Each number is 200 + 20 x the weight over its row's rms, rounded and kept within 0 to 999. Layers, rows and columns count from 0. The size before them is the row's rms in percent of the matrix's.

# layer 4 MLP up, 2304x576, rms 0.0424, rows 488-560, columns 96-191
115,208,208,236,163,208,231,168,189,200,224,165,168,189,222,179,219,203,199,213,210,182,173,209,208,207,197,210,255,224,218,178,196,187,227,244,176,209,218,212,211,211,200,194,168,204,211,225,179,194,197,196,217,171,209,171,207,178,233,215,186,192,215,222,221,189,219,245,217,217,172,210,178,201,202,247,203,185,202,214,147,209,215,200,205,231,221,166,176,202,186,183,235,213,219,230,199
100,208,179,227,173,170,206,213,185,192,189,203,193,189,201,213,241,167,182,190,172,196,208,202,221,184,195,183,236,188,191,192,199,212,193,192,221,200,172,202,230,197,210,208,204,191,186,200,201,210,164,172,188,176,180,185,230,236,174,225,189,165,199,191,180,204,195,178,210,177,201,205,195,211,177,208,244,209,180,164,182,184,202,201,216,204,220,184,212,161,173,204,187,231,232,252,208
113,182,166,204,166,234,214,210,190,240,207,194,220,194,212,210,264,216,198,167,218,196,186,167,186,211,213,208,219,171,219,183,206,191,194,232,224,195,202,197,201,196,209,203,186,203,186,171,200,165,185,165,211,179,168,200,209,227,193,206,169,195,203,215,191,214,186,208,190,153,206,207,183,216,208,216,222,174,148,228,219,197,203,185,203,221,193,213,199,211,198,179,174,198,198,213,203
111,182,197,187,188,196,210,185,205,219,230,206,208,212,212,195,191,196,184,177,196,169,182,210,183,195,208,190,219,215,198,198,183,212,170,228,229,195,185,188,198,225,187,182,221,194,199,176,185,223,181,204,252,185,204,178,186,179,191,201,183,177,229,211,204,206,198,273,200,181,192,199,158,220,203,202,190,187,183,182,178,216,171,176,216,199,218,227,213,206,184,216,220,190,234,235,202
108,192,182,210,181,223,221,190,221,228,195,205,209,194,192,222,187,174,187,204,201,213,203,179,172,225,223,185,186,194,196,216,166,217,201,188,204,180,176,201,201,202,193,243,203,192,196,170,192,146,200,175,181,206,178,201,190,228,192,215,208,180,195,220,208,228,250,242,230,224,202,168,191,199,157,176,209,165,202,219,204,202,195,199,176,209,196,206,230,177,209,228,202,163,208,259,226
103,190,232,181,196,218,203,219,231,205,206,206,175,179,170,178,193,182,206,194,219,203,157,194,174,204,212,205,198,208,199,175,182,187,205,202,226,147,226,202,199,198,222,214,205,231,202,202,213,209,195,224,196,206,244,209,240,201,160,219,199,175,223,190,188,197,205,226,192,198,204,182,231,227,192,160,199,183,192,165,198,195,189,219,201,205,178,233,205,157,197,228,225,182,172,214,210
089,175,218,199,213,173,206,234,192,215,197,188,202,172,205,172,213,184,207,202,196,179,234,170,168,199,192,179,200,197,202,232,194,162,206,207,225,179,210,208,194,214,187,229,177,191,203,194,170,188,210,185,191,186,209,190,225,186,216,232,209,173,186,202,181,183,201,193,209,184,166,186,173,181,182,210,183,188,166,175,222,169,212,194,192,192,246,192,138,184,180,233,203,191,246,191,197
102,176,176,184,186,207,212,226,237,211,204,148,162,186,190,167,210,202,183,210,222,184,210,203,207,210,212,167,219,214,193,181,177,206,193,212,184,183,199,220,209,200,214,221,180,196,206,211,213,221,175,185,155,202,195,186,220,212,190,181,196,192,209,223,225,219,234,212,207,149,171,211,208,226,179,239,192,193,207,165,198,199,177,222,200,215,224,200,181,200,176,233,237,172,203,227,197
097,204,222,239,212,185,221,171,217,214,225,178,190,167,178,205,216,162,160,171,237,162,178,217,181,186,202,165,212,166,221,202,170,224,209,218,206,199,207,207,196,201,232,187,200,189,185,191,184,197,199,200,195,220,193,196,189,210,202,187,217,199,222,209,205,201,203,184,235,208,177,238,212,199,194,195,210,156,213,189,217,181,196,236,186,170,186,212,186,185,183,216,223,190,194,227,200
097,176,201,219,203,185,196,187,219,180,213,203,194,185,226,228,214,186,191,186,187,203,196,203,194,198,180,175,218,198,211,210,203,207,193,210,194,186,212,202,186,231,202,205,224,204,201,207,129,209,235,204,201,187,205,194,221,176,196,213,212,187,189,194,220,198,225,193,215,221,209,188,221,185,205,183,202,216,192,194,193,187,230,214,193,184,217,160,193,150,208,175,186,192,191,230,182
090,200,216,209,199,175,196,209,195,204,200,217,216,176,201,222,233,165,230,203,224,224,148,208,185,156,204,208,203,207,182,170,191,208,213,226,227,178,196,229,210,182,199,227,184,205,219,195,210,165,198,212,224,230,220,179,207,195,201,221,208,210,231,223,203,185,231,183,188,197,218,181,182,187,208,168,202,221,191,200,211,227,212,205,206,179,213,253,167,209,166,183,201,180,179,229,201
100,190,198,202,202,229,225,175,215,182,181,196,175,181,221,203,170,210,203,170,200,206,185,195,212,179,181,234,203,199,170,205,204,224,203,204,202,164,233,201,189,207,209,175,197,210,190,189,204,219,173,176,168,227,202,201,206,211,178,219,166,203,218,194,214,190,213,218,190,161,189,197,225,199,191,176,190,204,185,199,205,211,208,204,181,176,242,205,169,193,161,222,212,182,165,202,219
096,203,159,216,208,223,186,208,244,191,244,182,216,168,199,181,204,180,189,211,204,170,199,195,176,193,160,210,214,207,187,172,201,203,210,225,204,202,196,194,202,230,227,222,210,262,192,183,207,196,172,227,187,190,179,201,192,163,172,202,206,212,174,219,208,189,220,195,187,221,186,242,178,189,211,201,213,185,189,215,196,209,209,177,187,214,207,205,219,178,220,206,201,171,177,198,179
108,211,179,215,173,190,188,232,228,207,200,214,182,166,212,205,204,185,219,189,191,203,152,206,196,203,206,216,237,222,196,179,192,202,194,211,191,179,245,174,193,196,218,238,206,177,196,168,196,205,192,189,200,191,189,215,204,222,227,242,200,177,200,184,215,219,216,199,217,215,184,180,199,205,202,190,234,189,239,204,169,180,245,204,204,202,173,191,184,219,180,238,200,169,207,243,223
103,181,180,220,176,246,206,167,224,180,225,195,171,178,219,192,199,226,204,209,200,178,233,203,210,193,178,234,222,186,213,191,212,173,198,185,209,202,194,184,236,188,207,195,221,204,214,188,187,238,192,211,172,186,208,247,187,189,173,225,178,181,215,211,223,194,221,186,213,217,218,181,174,158,202,202,206,216,197,210,210,192,217,200,219,181,179,197,199,195,204,195,215,177,193,240,193
100,223,202,191,201,224,191,192,203,221,169,176,185,162,228,199,218,179,154,218,191,156,200,194,204,181,210,196,197,165,197,189,192,188,188,217,222,221,198,226,225,213,225,229,180,185,169,215,191,178,195,217,185,205,176,205,211,216,210,217,211,163,201,220,229,245,196,218,229,188,203,173,188,196,198,214,207,205,217,161,164,198,198,213,209,180,144,201,162,186,204,197,235,194,167,195,218
097,231,168,189,182,178,209,195,192,207,256,177,215,190,236,218,213,159,198,212,187,196,192,162,184,194,192,237,218,197,211,221,168,207,180,227,196,207,233,192,219,177,212,181,169,225,170,213,198,207,205,176,186,223,222,191,224,190,179,220,171,176,189,194,200,194,194,184,242,196,184,209,143,206,161,203,200,211,173,186,172,201,197,190,170,186,175,160,156,183,192,162,219,178,215,215,216
096,193,190,201,219,163,194,202,197,211,188,217,198,173,183,177,203,209,223,188,228,189,209,166,223,187,159,202,210,198,190,219,200,202,191,205,195,185,178,176,186,221,203,195,209,224,200,198,193,196,207,165,214,256,219,221,211,209,186,167,202,189,244,221,186,222,221,208,191,234,197,162,186,205,168,175,209,202,196,195,185,226,182,176,179,208,216,190,217,187,215,199,183,209,204,178,209
091,217,211,185,189,208,187,190,218,208,199,199,189,206,204,262,182,223,197,208,215,204,202,194,219,184,169,219,206,183,185,185,206,201,208,206,207,199,199,207,194,208,213,232,199,201,183,184,235,216,240,246,187,211,228,169,172,243,231,193,180,201,193,237,176,189,179,201,207,187,172,156,220,184,231,195,203,189,199,210,200,174,208,227,198,185,189,203,168,211,190,193,173,219,225,220,218
089,183,232,253,211,208,188,199,197,212,196,165,201,211,207,178,218,206,185,160,186,208,176,218,224,219,198,223,181,185,183,213,189,180,196,185,205,186,221,194,193,213,185,231,202,207,198,198,143,198,194,222,198,220,151,174,221,185,211,192,160,200,201,230,204,212,197,226,207,231,183,254,234,258,211,198,205,182,201,149,192,173,185,214,173,216,253,200,207,180,163,213,220,199,194,216,206
092,185,233,213,235,179,177,191,209,188,208,214,201,163,189,193,220,169,217,216,221,204,196,199,177,210,227,190,213,167,194,233,169,178,242,224,188,209,216,193,183,224,231,209,178,180,182,189,225,199,217,197,250,177,173,195,201,158,193,230,172,198,224,199,181,185,205,193,229,190,172,215,184,208,197,190,218,178,197,208,205,213,216,218,187,207,194,207,199,217,189,229,211,192,196,164,179
110,190,210,203,158,198,191,190,222,201,176,179,195,158,208,180,203,189,191,225,256,198,211,171,189,230,191,214,227,186,185,174,154,183,197,190,193,156,240,179,198,178,214,216,176,205,185,238,195,211,188,206,201,242,146,178,201,178,181,210,165,205,208,210,161,208,213,202,231,192,200,238,207,201,201,195,204,213,180,257,188,231,223,168,199,214,218,174,170,217,206,197,224,168,173,211,217
090,186,171,192,218,171,226,209,209,222,186,191,152,230,217,189,233,218,195,196,184,207,193,200,175,223,214,159,187,198,211,197,236,232,197,194,191,172,221,193,189,214,169,190,241,200,193,200,185,186,202,224,179,170,230,169,228,214,184,181,179,196,222,206,171,201,216,200,254,192,189,210,194,252,170,212,174,183,189,204,188,219,194,200,180,219,214,201,190,190,147,162,192,199,217,226,219
106,223,222,193,193,183,176,189,210,251,195,190,186,184,196,222,207,167,214,208,203,175,202,173,206,179,202,235,203,226,216,198,218,188,214,211,191,182,207,177,177,194,227,204,219,192,228,205,209,209,190,163,189,186,178,177,212,183,195,186,168,182,217,217,173,185,197,218,202,204,173,198,166,213,173,172,208,214,215,197,240,180,198,172,204,179,226,236,236,172,198,248,216,201,207,226,205
101,232,169,186,164,197,193,186,192,229,159,204,209,206,216,213,191,199,198,187,222,184,213,137,209,193,149,214,208,217,209,222,175,206,208,203,202,207,186,191,181,217,218,204,186,204,168,206,172,201,201,184,218,241,188,200,200,188,197,211,193,223,201,193,223,244,195,231,221,172,212,203,184,195,195,184,215,191,153,218,226,203,189,200,203,180,170,199,176,197,163,169,170,189,188,205,226
104,193,222,217,159,205,221,148,215,216,201,178,197,186,200,181,190,175,199,213,191,194,210,230,217,174,183,219,202,185,216,207,176,201,214,246,193,193,191,186,200,190,205,193,175,212,190,183,196,201,200,229,160,192,218,196,209,177,198,206,183,221,210,207,228,203,221,196,199,178,186,197,194,201,217,229,214,184,180,173,190,195,218,226,148,190,212,163,166,174,211,185,205,198,172,188,210
092,213,178,195,185,227,219,166,195,192,252,225,219,190,196,181,201,187,219,181,201,185,208,210,207,147,194,234,229,227,201,168,179,233,210,208,222,186,213,175,202,212,239,185,172,236,209,181,194,206,205,171,180,230,173,201,185,195,173,178,191,233,212,211,198,199,194,192,208,198,192,217,206,216,198,196,210,156,202,195,172,215,165,159,184,166,237,203,207,217,184,206,224,169,151,215,202
106,199,192,199,175,182,194,177,205,183,197,224,213,202,238,208,186,207,146,177,223,206,224,177,169,207,179,239,225,199,196,173,230,214,204,198,200,178,213,201,178,199,216,198,207,215,176,196,194,228,194,165,219,203,194,206,195,200,192,186,201,191,179,171,193,190,180,236,192,214,208,212,200,187,223,201,200,173,219,171,205,182,190,201,222,187,222,199,207,228,236,222,201,183,192,191,192
097,200,231,200,218,195,208,205,224,192,179,197,201,178,207,219,205,180,180,206,182,207,206,196,179,178,194,163,233,170,196,209,203,187,187,233,213,206,164,193,220,172,184,243,169,196,191,257,180,211,169,229,208,173,177,193,199,202,203,229,201,177,217,232,208,152,221,207,214,188,187,154,211,207,186,213,219,204,222,190,226,191,198,195,185,197,195,184,222,217,226,232,216,220,183,223,181
092,204,172,187,182,175,209,170,175,216,199,183,224,153,172,183,227,213,179,186,181,209,247,172,178,186,199,187,198,217,235,207,211,214,187,203,194,198,183,199,218,222,204,234,184,221,194,203,199,164,172,207,197,201,182,223,171,206,202,209,221,196,230,219,188,205,241,194,222,225,182,191,180,200,155,224,225,215,202,170,191,188,201,190,223,192,200,227,169,208,184,176,185,203,220,186,204
104,173,185,231,182,200,198,193,233,211,219,190,171,195,198,175,175,191,186,223,184,198,175,218,195,217,228,205,203,195,226,212,206,178,195,178,190,212,187,181,204,214,187,203,144,206,188,202,181,178,172,235,181,180,206,188,181,208,208,205,214,168,182,193,194,246,226,200,180,216,164,201,189,239,178,229,188,209,199,199,181,209,163,219,180,205,200,197,214,193,174,199,227,177,211,178,204
093,175,223,208,198,231,224,199,233,177,235,154,217,142,199,208,218,175,221,213,183,160,216,198,200,174,195,176,204,202,181,190,204,208,210,187,198,199,220,212,222,216,223,192,234,201,222,198,222,191,205,209,238,228,176,165,196,174,183,203,188,205,233,240,211,233,212,214,202,204,195,195,194,208,185,188,189,171,184,220,178,169,197,184,195,220,207,214,212,186,175,216,231,213,236,227,184
094,210,237,201,188,197,198,226,202,220,223,164,225,211,214,179,186,229,183,218,162,179,197,209,196,162,214,205,201,179,204,199,175,187,188,205,211,181,179,213,188,179,192,195,182,206,195,193,197,165,208,212,214,196,190,224,239,227,177,213,179,197,185,220,193,204,199,169,200,164,202,188,214,210,168,226,223,228,220,195,168,194,176,198,207,186,193,190,190,213,204,218,194,202,205,250,231
114,200,167,236,199,227,193,205,249,184,220,201,198,187,252,162,208,141,186,188,225,209,206,218,202,195,168,191,219,181,223,176,197,198,220,198,213,205,254,216,205,202,214,155,198,205,202,235,197,232,190,209,202,193,200,228,164,178,194,204,193,236,172,175,183,197,204,213,214,200,190,239,193,181,214,168,202,207,176,216,165,223,190,210,214,186,228,218,194,194,198,205,193,185,202,208,213
101,195,194,201,185,227,207,205,199,246,216,138,190,160,169,196,209,185,188,197,204,212,199,212,157,151,210,200,198,166,211,205,186,221,193,218,209,193,183,192,215,189,219,186,192,191,155,200,213,232,203,196,140,186,198,212,199,173,208,196,222,180,178,195,191,199,208,180,203,250,202,223,212,205,224,182,214,217,197,217,148,220,221,227,167,223,178,159,202,198,211,249,212,150,236,194,193
095,198,207,211,197,207,227,209,208,235,199,209,216,216,211,164,214,212,183,226,161,203,189,177,196,223,212,225,215,196,195,207,169,212,218,200,214,188,202,172,213,174,208,223,194,231,173,203,216,212,182,195,189,206,178,185,236,211,163,193,191,150,221,218,193,198,214,188,212,168,175,215,187,165,213,195,217,190,218,175,178,204,185,199,141,189,229,193,191,211,195,180,202,211,205,195,209
096,196,158,173,184,168,230,194,225,214,203,184,207,136,225,152,213,150,201,198,198,186,196,177,182,162,192,171,260,200,176,188,208,192,186,202,235,207,206,232,230,168,190,210,171,194,215,186,193,217,198,200,172,185,196,209,222,205,188,234,193,214,199,197,228,190,206,215,209,218,196,217,200,182,177,181,193,217,155,225,169,188,209,179,208,180,215,166,214,202,210,230,214,212,210,202,198
092,208,203,264,203,226,216,210,198,187,179,239,194,231,191,183,204,205,228,178,177,183,191,224,191,197,192,191,188,200,195,197,180,176,177,256,185,195,186,224,221,206,187,202,212,209,232,194,207,206,228,191,154,208,236,191,192,199,147,187,179,188,162,224,207,194,208,219,203,207,202,164,204,196,159,198,192,184,194,198,179,207,216,189,216,208,177,184,182,154,217,198,186,219,217,180,192
099,167,194,244,174,241,260,218,209,164,167,217,202,192,179,178,184,169,218,196,165,200,190,187,201,187,221,224,210,168,218,190,193,201,226,210,181,175,206,192,145,242,215,198,206,179,174,219,202,199,196,200,221,232,213,229,236,188,166,226,212,228,211,200,201,197,225,217,192,221,159,194,193,188,201,204,188,206,190,195,187,215,210,218,192,216,222,201,151,189,213,250,165,207,170,194,188
101,197,186,224,159,198,238,194,205,168,221,195,131,201,254,192,204,191,177,204,205,186,207,182,197,199,163,205,211,209,217,184,172,200,182,197,206,179,205,208,224,186,199,158,193,241,204,232,228,206,190,192,193,232,197,203,194,173,167,166,225,194,212,184,247,206,222,178,184,211,215,239,222,201,211,191,197,205,204,194,214,212,180,176,181,209,229,166,182,201,169,196,204,228,169,246,259
107,196,213,237,215,171,183,204,213,217,210,200,194,138,245,231,187,204,162,178,208,198,212,195,211,136,170,195,198,207,205,218,182,193,215,242,190,187,211,184,172,174,274,230,181,196,212,171,194,239,215,179,215,166,200,210,204,224,196,264,161,164,214,206,204,208,210,220,185,171,177,218,216,201,174,184,207,211,203,209,209,194,197,196,191,221,184,185,205,143,200,234,191,177,183,242,201
094,188,250,189,203,175,211,193,195,223,227,198,180,177,242,217,225,214,175,193,171,179,212,193,217,209,167,190,211,184,212,203,200,187,189,226,216,197,194,208,225,214,183,188,195,206,206,216,213,199,220,166,223,218,177,231,210,188,203,212,196,176,181,214,211,192,226,195,200,205,210,185,194,219,183,225,189,206,180,179,207,196,223,231,201,221,229,169,213,200,203,217,201,199,212,222,227
100,169,198,238,187,226,224,212,205,184,259,210,206,216,210,219,212,215,218,179,202,221,219,208,150,181,179,206,201,215,240,196,186,215,182,188,206,197,228,232,181,189,182,222,171,189,229,207,207,189,211,207,216,221,194,178,186,203,199,193,181,154,210,247,174,208,201,195,195,195,148,204,202,186,201,194,192,202,201,223,169,164,203,223,198,227,211,156,202,209,183,199,205,200,210,207,195
097,208,166,237,185,172,203,223,223,212,223,188,167,203,212,204,220,205,166,209,231,147,146,227,209,188,214,208,200,196,202,178,208,195,184,193,196,205,236,197,187,236,199,164,196,212,209,192,168,196,205,211,212,189,203,211,198,196,215,198,211,167,194,224,219,221,206,193,178,191,218,192,202,222,226,234,182,186,216,164,228,224,222,186,209,187,198,196,180,169,176,187,215,193,216,184,183
103,217,208,206,209,256,215,205,217,197,208,172,173,237,186,202,207,210,198,177,193,167,206,199,195,161,147,210,211,215,182,188,214,195,168,223,211,182,194,207,198,213,197,209,207,230,221,226,222,212,186,168,185,202,207,169,205,212,192,181,189,211,208,214,248,198,201,215,204,185,175,181,209,276,216,183,231,214,197,218,198,200,207,183,194,193,196,213,227,197,195,205,228,208,225,201,204
110,196,215,214,159,222,235,209,190,226,179,179,189,196,220,233,206,193,213,187,208,164,192,184,198,201,206,177,212,208,200,180,204,192,206,200,172,196,230,174,170,171,224,213,208,199,221,240,193,173,215,202,230,217,198,238,219,222,212,194,187,131,248,190,212,175,164,235,186,195,177,179,210,224,191,207,205,206,203,198,131,200,202,203,218,198,219,188,202,179,225,216,215,207,193,202,198
089,189,192,188,179,206,195,204,207,225,188,189,177,234,207,189,169,190,215,153,210,150,185,208,191,161,209,177,212,190,225,205,217,176,205,229,202,204,213,192,190,190,202,197,184,228,183,153,198,193,205,173,190,193,161,180,234,191,182,195,179,248,233,206,218,208,186,219,198,183,199,162,193,209,202,226,215,213,201,201,206,185,167,210,165,187,219,207,199,232,187,224,192,188,250,209,186
109,210,207,187,187,209,185,214,217,193,201,206,204,191,229,192,223,200,178,206,206,218,203,198,217,231,159,215,203,226,208,211,186,222,202,209,187,214,183,199,192,184,169,173,206,217,200,222,175,203,210,195,240,227,174,236,235,218,209,216,206,221,209,159,189,224,191,204,182,209,207,207,231,192,193,204,187,155,183,210,187,177,188,195,177,183,226,157,181,207,213,184,231,198,258,169,184
103,203,217,201,184,215,211,193,207,204,202,179,218,174,217,208,248,192,199,186,219,198,219,209,218,180,187,212,205,202,221,181,196,226,213,233,220,166,219,228,228,194,189,186,192,208,167,204,194,238,234,206,175,202,172,188,218,170,187,220,208,203,223,189,201,238,213,220,214,192,175,194,224,222,224,211,222,181,200,209,180,212,212,214,178,205,160,208,200,197,197,188,231,220,195,211,208
105,189,199,215,187,213,193,165,242,195,217,190,211,164,198,216,196,201,221,166,236,193,221,207,229,200,155,216,190,192,233,212,172,200,197,241,200,175,207,230,186,198,199,196,213,183,235,183,194,243,205,182,187,230,152,188,186,198,191,184,188,193,206,194,201,174,207,225,213,169,176,178,190,217,201,222,209,181,193,195,213,200,195,190,232,170,244,199,228,215,197,212,227,168,192,230,240
096,183,217,221,203,161,190,179,179,233,193,180,207,157,194,225,202,195,203,164,190,181,198,201,210,192,177,174,229,195,196,154,192,216,234,236,190,191,182,203,196,184,209,247,204,187,182,198,221,196,199,200,161,230,161,179,163,187,211,222,190,221,225,229,196,231,185,208,194,198,185,175,194,229,236,211,209,216,190,196,221,208,187,182,204,169,214,170,191,194,246,214,185,210,229,214,194
089,197,240,225,207,226,246,160,185,226,193,187,202,181,183,207,236,160,227,191,222,189,214,224,201,171,186,208,221,208,199,210,199,186,185,208,167,150,239,181,189,218,212,221,191,196,223,201,183,198,199,199,224,204,190,177,202,198,196,208,190,169,214,204,169,209,216,232,196,220,206,173,224,214,166,209,213,169,169,212,205,201,179,174,191,206,176,211,196,215,207,212,232,172,191,189,226
099,191,212,212,175,222,222,175,192,227,225,186,220,191,176,198,219,200,190,167,193,181,189,153,177,157,199,198,191,192,253,209,193,238,216,208,217,180,198,191,180,212,211,230,201,235,179,194,200,216,191,196,182,207,221,230,203,184,168,219,191,198,219,187,203,221,220,175,211,190,204,191,212,186,201,188,217,160,201,177,181,185,208,204,191,203,196,190,141,197,210,215,178,232,188,214,214
106,195,192,234,185,208,174,189,200,206,207,167,234,172,205,213,186,191,172,191,202,199,217,144,178,216,224,219,225,226,238,170,206,196,168,212,242,192,236,194,204,216,218,242,173,221,180,203,204,196,197,214,179,198,205,200,225,186,215,207,200,189,214,174,190,191,216,211,198,192,206,196,197,229,189,210,234,193,204,201,232,217,186,218,208,176,217,193,182,216,183,185,192,192,180,211,206
094,204,178,232,194,197,268,195,192,194,208,204,219,183,196,231,210,183,199,216,235,169,189,168,186,222,214,203,224,170,185,195,198,203,213,212,212,195,201,171,242,191,211,175,218,233,191,231,216,205,181,194,234,189,184,209,191,174,245,186,194,235,195,181,196,248,224,222,206,230,224,179,221,186,165,200,225,172,223,206,193,217,206,176,197,195,198,189,183,194,207,216,213,195,200,193,214
099,219,199,224,173,213,189,192,219,199,190,200,211,194,203,217,245,208,195,159,198,209,200,149,199,201,194,232,238,192,172,224,165,191,186,166,218,196,211,164,214,200,238,190,191,231,206,206,203,199,199,219,259,183,185,180,204,184,168,234,205,178,194,185,177,187,234,188,197,232,189,172,189,159,176,218,219,168,183,225,159,211,183,207,214,201,196,187,204,210,183,193,170,209,205,198,226
084,159,196,183,210,223,196,180,237,202,241,189,178,164,214,177,225,188,243,212,212,200,169,227,198,210,217,205,208,157,228,185,189,177,222,184,172,214,198,231,208,204,182,224,205,201,191,172,177,169,205,225,184,174,229,192,198,195,171,225,180,233,217,192,203,211,204,195,196,206,194,198,211,196,196,215,232,198,158,192,190,208,160,229,212,209,186,183,198,200,204,208,200,193,229,182,194
088,203,199,190,170,212,215,216,190,214,206,175,220,192,170,229,201,197,180,194,213,171,216,191,201,185,210,166,231,199,195,207,209,201,231,230,205,187,185,215,215,180,201,201,229,188,202,185,235,204,206,214,170,173,216,163,202,184,201,209,167,206,208,232,199,195,213,209,208,196,188,201,187,217,238,177,197,208,191,203,175,198,216,198,217,247,190,207,193,217,188,211,185,207,214,199,219
101,191,195,201,206,191,150,237,220,166,216,193,173,192,216,203,205,209,181,213,211,204,217,216,187,191,194,206,211,191,196,204,191,182,182,225,166,197,188,196,205,186,209,202,179,202,171,214,179,225,189,191,179,196,202,222,191,206,211,195,184,193,239,233,189,196,199,159,229,206,203,180,211,252,175,207,205,207,201,213,157,201,175,182,211,189,194,199,166,213,217,228,236,187,222,202,191
104,182,201,199,227,208,204,239,201,191,192,208,177,190,193,211,205,214,186,181,219,166,195,194,233,169,208,191,209,183,229,254,216,180,205,211,199,202,159,228,174,180,191,212,209,209,191,219,165,203,202,249,212,198,183,141,221,211,182,178,188,177,228,218,185,231,207,201,201,215,210,201,206,216,172,171,228,165,189,182,176,215,167,196,208,209,207,143,198,204,203,192,238,179,217,238,220
099,201,228,204,184,211,206,206,178,175,178,182,219,146,218,263,207,201,146,191,202,178,193,225,232,195,200,183,224,225,206,184,206,210,208,205,211,196,180,182,206,197,182,209,222,206,184,202,202,192,183,226,201,180,188,198,196,193,208,170,185,195,225,233,195,217,186,233,196,227,216,173,201,203,209,191,220,187,194,247,195,192,249,201,195,188,208,160,211,217,167,205,181,184,198,193,188
109,209,195,216,204,228,225,201,216,205,224,207,198,200,208,228,227,208,176,221,184,182,225,211,207,186,187,218,181,200,230,220,190,197,215,201,197,195,141,178,195,169,218,189,153,199,209,243,215,170,227,170,231,194,192,196,202,220,206,195,193,180,196,196,206,211,201,229,204,181,175,198,174,182,208,212,212,196,210,179,218,194,212,202,238,207,222,218,206,166,222,229,181,208,218,200,203
100,203,177,226,203,215,228,202,214,196,181,203,168,183,203,215,198,203,172,186,198,223,197,195,167,170,167,219,192,169,186,187,191,183,192,219,200,195,192,174,181,202,212,171,170,194,172,227,191,209,225,223,177,207,173,201,213,159,199,205,181,183,194,178,207,193,205,250,214,198,164,201,165,184,180,207,233,184,232,198,195,236,209,174,206,205,204,188,175,208,226,203,184,192,186,248,213
111,185,160,176,195,206,226,176,193,217,205,172,235,204,204,235,235,201,190,169,243,202,189,216,187,201,209,192,205,195,185,181,174,171,242,185,209,230,182,184,217,177,213,188,206,221,182,198,218,223,215,216,178,192,209,222,216,166,214,180,203,218,199,209,228,201,215,228,198,201,220,203,217,209,225,193,220,189,195,221,209,236,213,189,208,187,198,228,181,204,204,172,181,202,178,217,227
089,243,180,216,242,186,193,189,211,197,229,196,198,206,165,203,216,192,154,142,201,168,199,203,198,225,199,195,178,183,183,213,235,155,205,197,182,204,176,204,213,190,187,177,197,229,194,204,180,206,217,162,199,199,149,194,196,227,197,214,156,206,202,193,198,170,208,205,233,188,191,194,189,189,171,219,219,205,191,191,188,211,223,212,184,179,221,206,197,214,216,172,210,189,171,216,212
110,158,215,218,203,214,213,186,224,217,212,203,183,199,234,236,199,192,199,196,236,170,224,202,170,205,212,204,195,189,243,206,210,202,190,209,212,194,219,184,196,188,201,180,217,196,212,198,186,179,205,219,192,186,184,223,219,201,215,205,202,191,195,218,193,216,216,211,205,238,185,189,207,208,232,226,193,199,195,172,176,243,212,223,159,246,188,187,196,210,205,213,216,146,198,219,208
101,223,235,187,218,193,216,231,221,233,203,175,193,172,200,201,190,212,191,178,213,191,194,154,214,191,186,205,228,187,218,189,230,198,211,247,204,214,227,178,189,197,216,192,199,188,202,197,181,221,202,225,240,164,186,178,202,199,186,187,199,189,176,184,193,238,186,238,190,212,210,215,195,229,218,196,220,193,193,197,194,199,188,182,192,178,170,216,176,170,226,224,186,203,205,193,216
111,204,235,190,190,173,207,217,235,176,216,208,202,177,252,234,239,204,194,208,220,188,202,188,208,201,227,216,214,212,211,199,168,199,196,244,245,194,191,188,207,193,165,176,189,199,214,235,186,223,152,209,195,187,205,179,177,192,201,191,185,200,202,203,218,184,203,190,218,178,190,212,241,216,210,211,204,207,178,195,193,213,204,206,201,187,151,193,231,219,201,192,200,203,204,220,221
100,174,194,179,167,225,211,214,206,235,194,176,207,208,168,189,232,203,202,182,213,178,176,191,187,187,214,199,213,178,214,225,196,177,221,207,207,220,209,220,209,169,223,233,178,181,188,241,165,192,229,203,199,216,202,201,218,207,212,189,185,209,198,205,208,205,201,203,211,200,165,188,212,226,198,218,198,157,214,228,230,210,214,186,207,201,181,205,143,203,176,222,227,182,204,186,194
102,237,210,189,197,167,178,219,204,219,198,211,218,213,226,178,225,214,184,182,203,177,178,193,240,187,189,188,190,167,175,177,165,161,179,214,220,209,212,218,213,193,215,195,183,231,202,205,210,211,185,189,196,190,194,193,227,169,202,205,202,177,179,187,203,207,215,217,206,192,199,208,191,182,184,210,211,203,221,198,214,188,155,197,225,214,229,174,199,199,196,164,212,242,207,237,233
103,225,181,175,175,209,202,168,203,200,202,205,204,205,187,219,191,138,226,209,194,194,215,182,197,208,165,197,239,184,215,193,207,203,199,219,193,209,226,206,196,166,220,210,173,189,194,212,217,188,198,200,168,204,170,194,203,212,204,221,205,220,195,207,170,214,220,189,182,214,158,195,174,198,182,217,220,175,206,201,195,209,181,214,204,166,173,184,207,205,174,214,218,240,225,211,194
092,231,192,200,176,212,199,198,184,243,198,177,226,196,191,219,217,210,187,198,199,196,209,166,189,192,203,233,236,128,199,215,184,201,187,207,237,192,211,221,188,206,197,223,213,206,173,210,200,223,199,183,179,202,190,237,221,189,182,197,188,201,223,189,182,192,193,189,186,178,189,205,195,195,203,220,223,208,215,191,216,216,225,202,213,178,226,159,192,251,180,211,243,191,214,189,188
113,229,182,217,164,237,216,153,199,188,222,195,210,223,193,225,202,192,194,187,204,219,200,210,227,192,192,236,237,189,240,206,206,196,209,211,222,186,199,184,212,207,192,196,173,202,186,194,198,191,186,192,200,186,168,209,187,171,241,198,207,197,226,242,190,218,201,202,217,212,192,211,198,222,193,214,227,223,175,194,217,179,194,218,215,199,222,217,191,178,187,224,191,180,180,198,231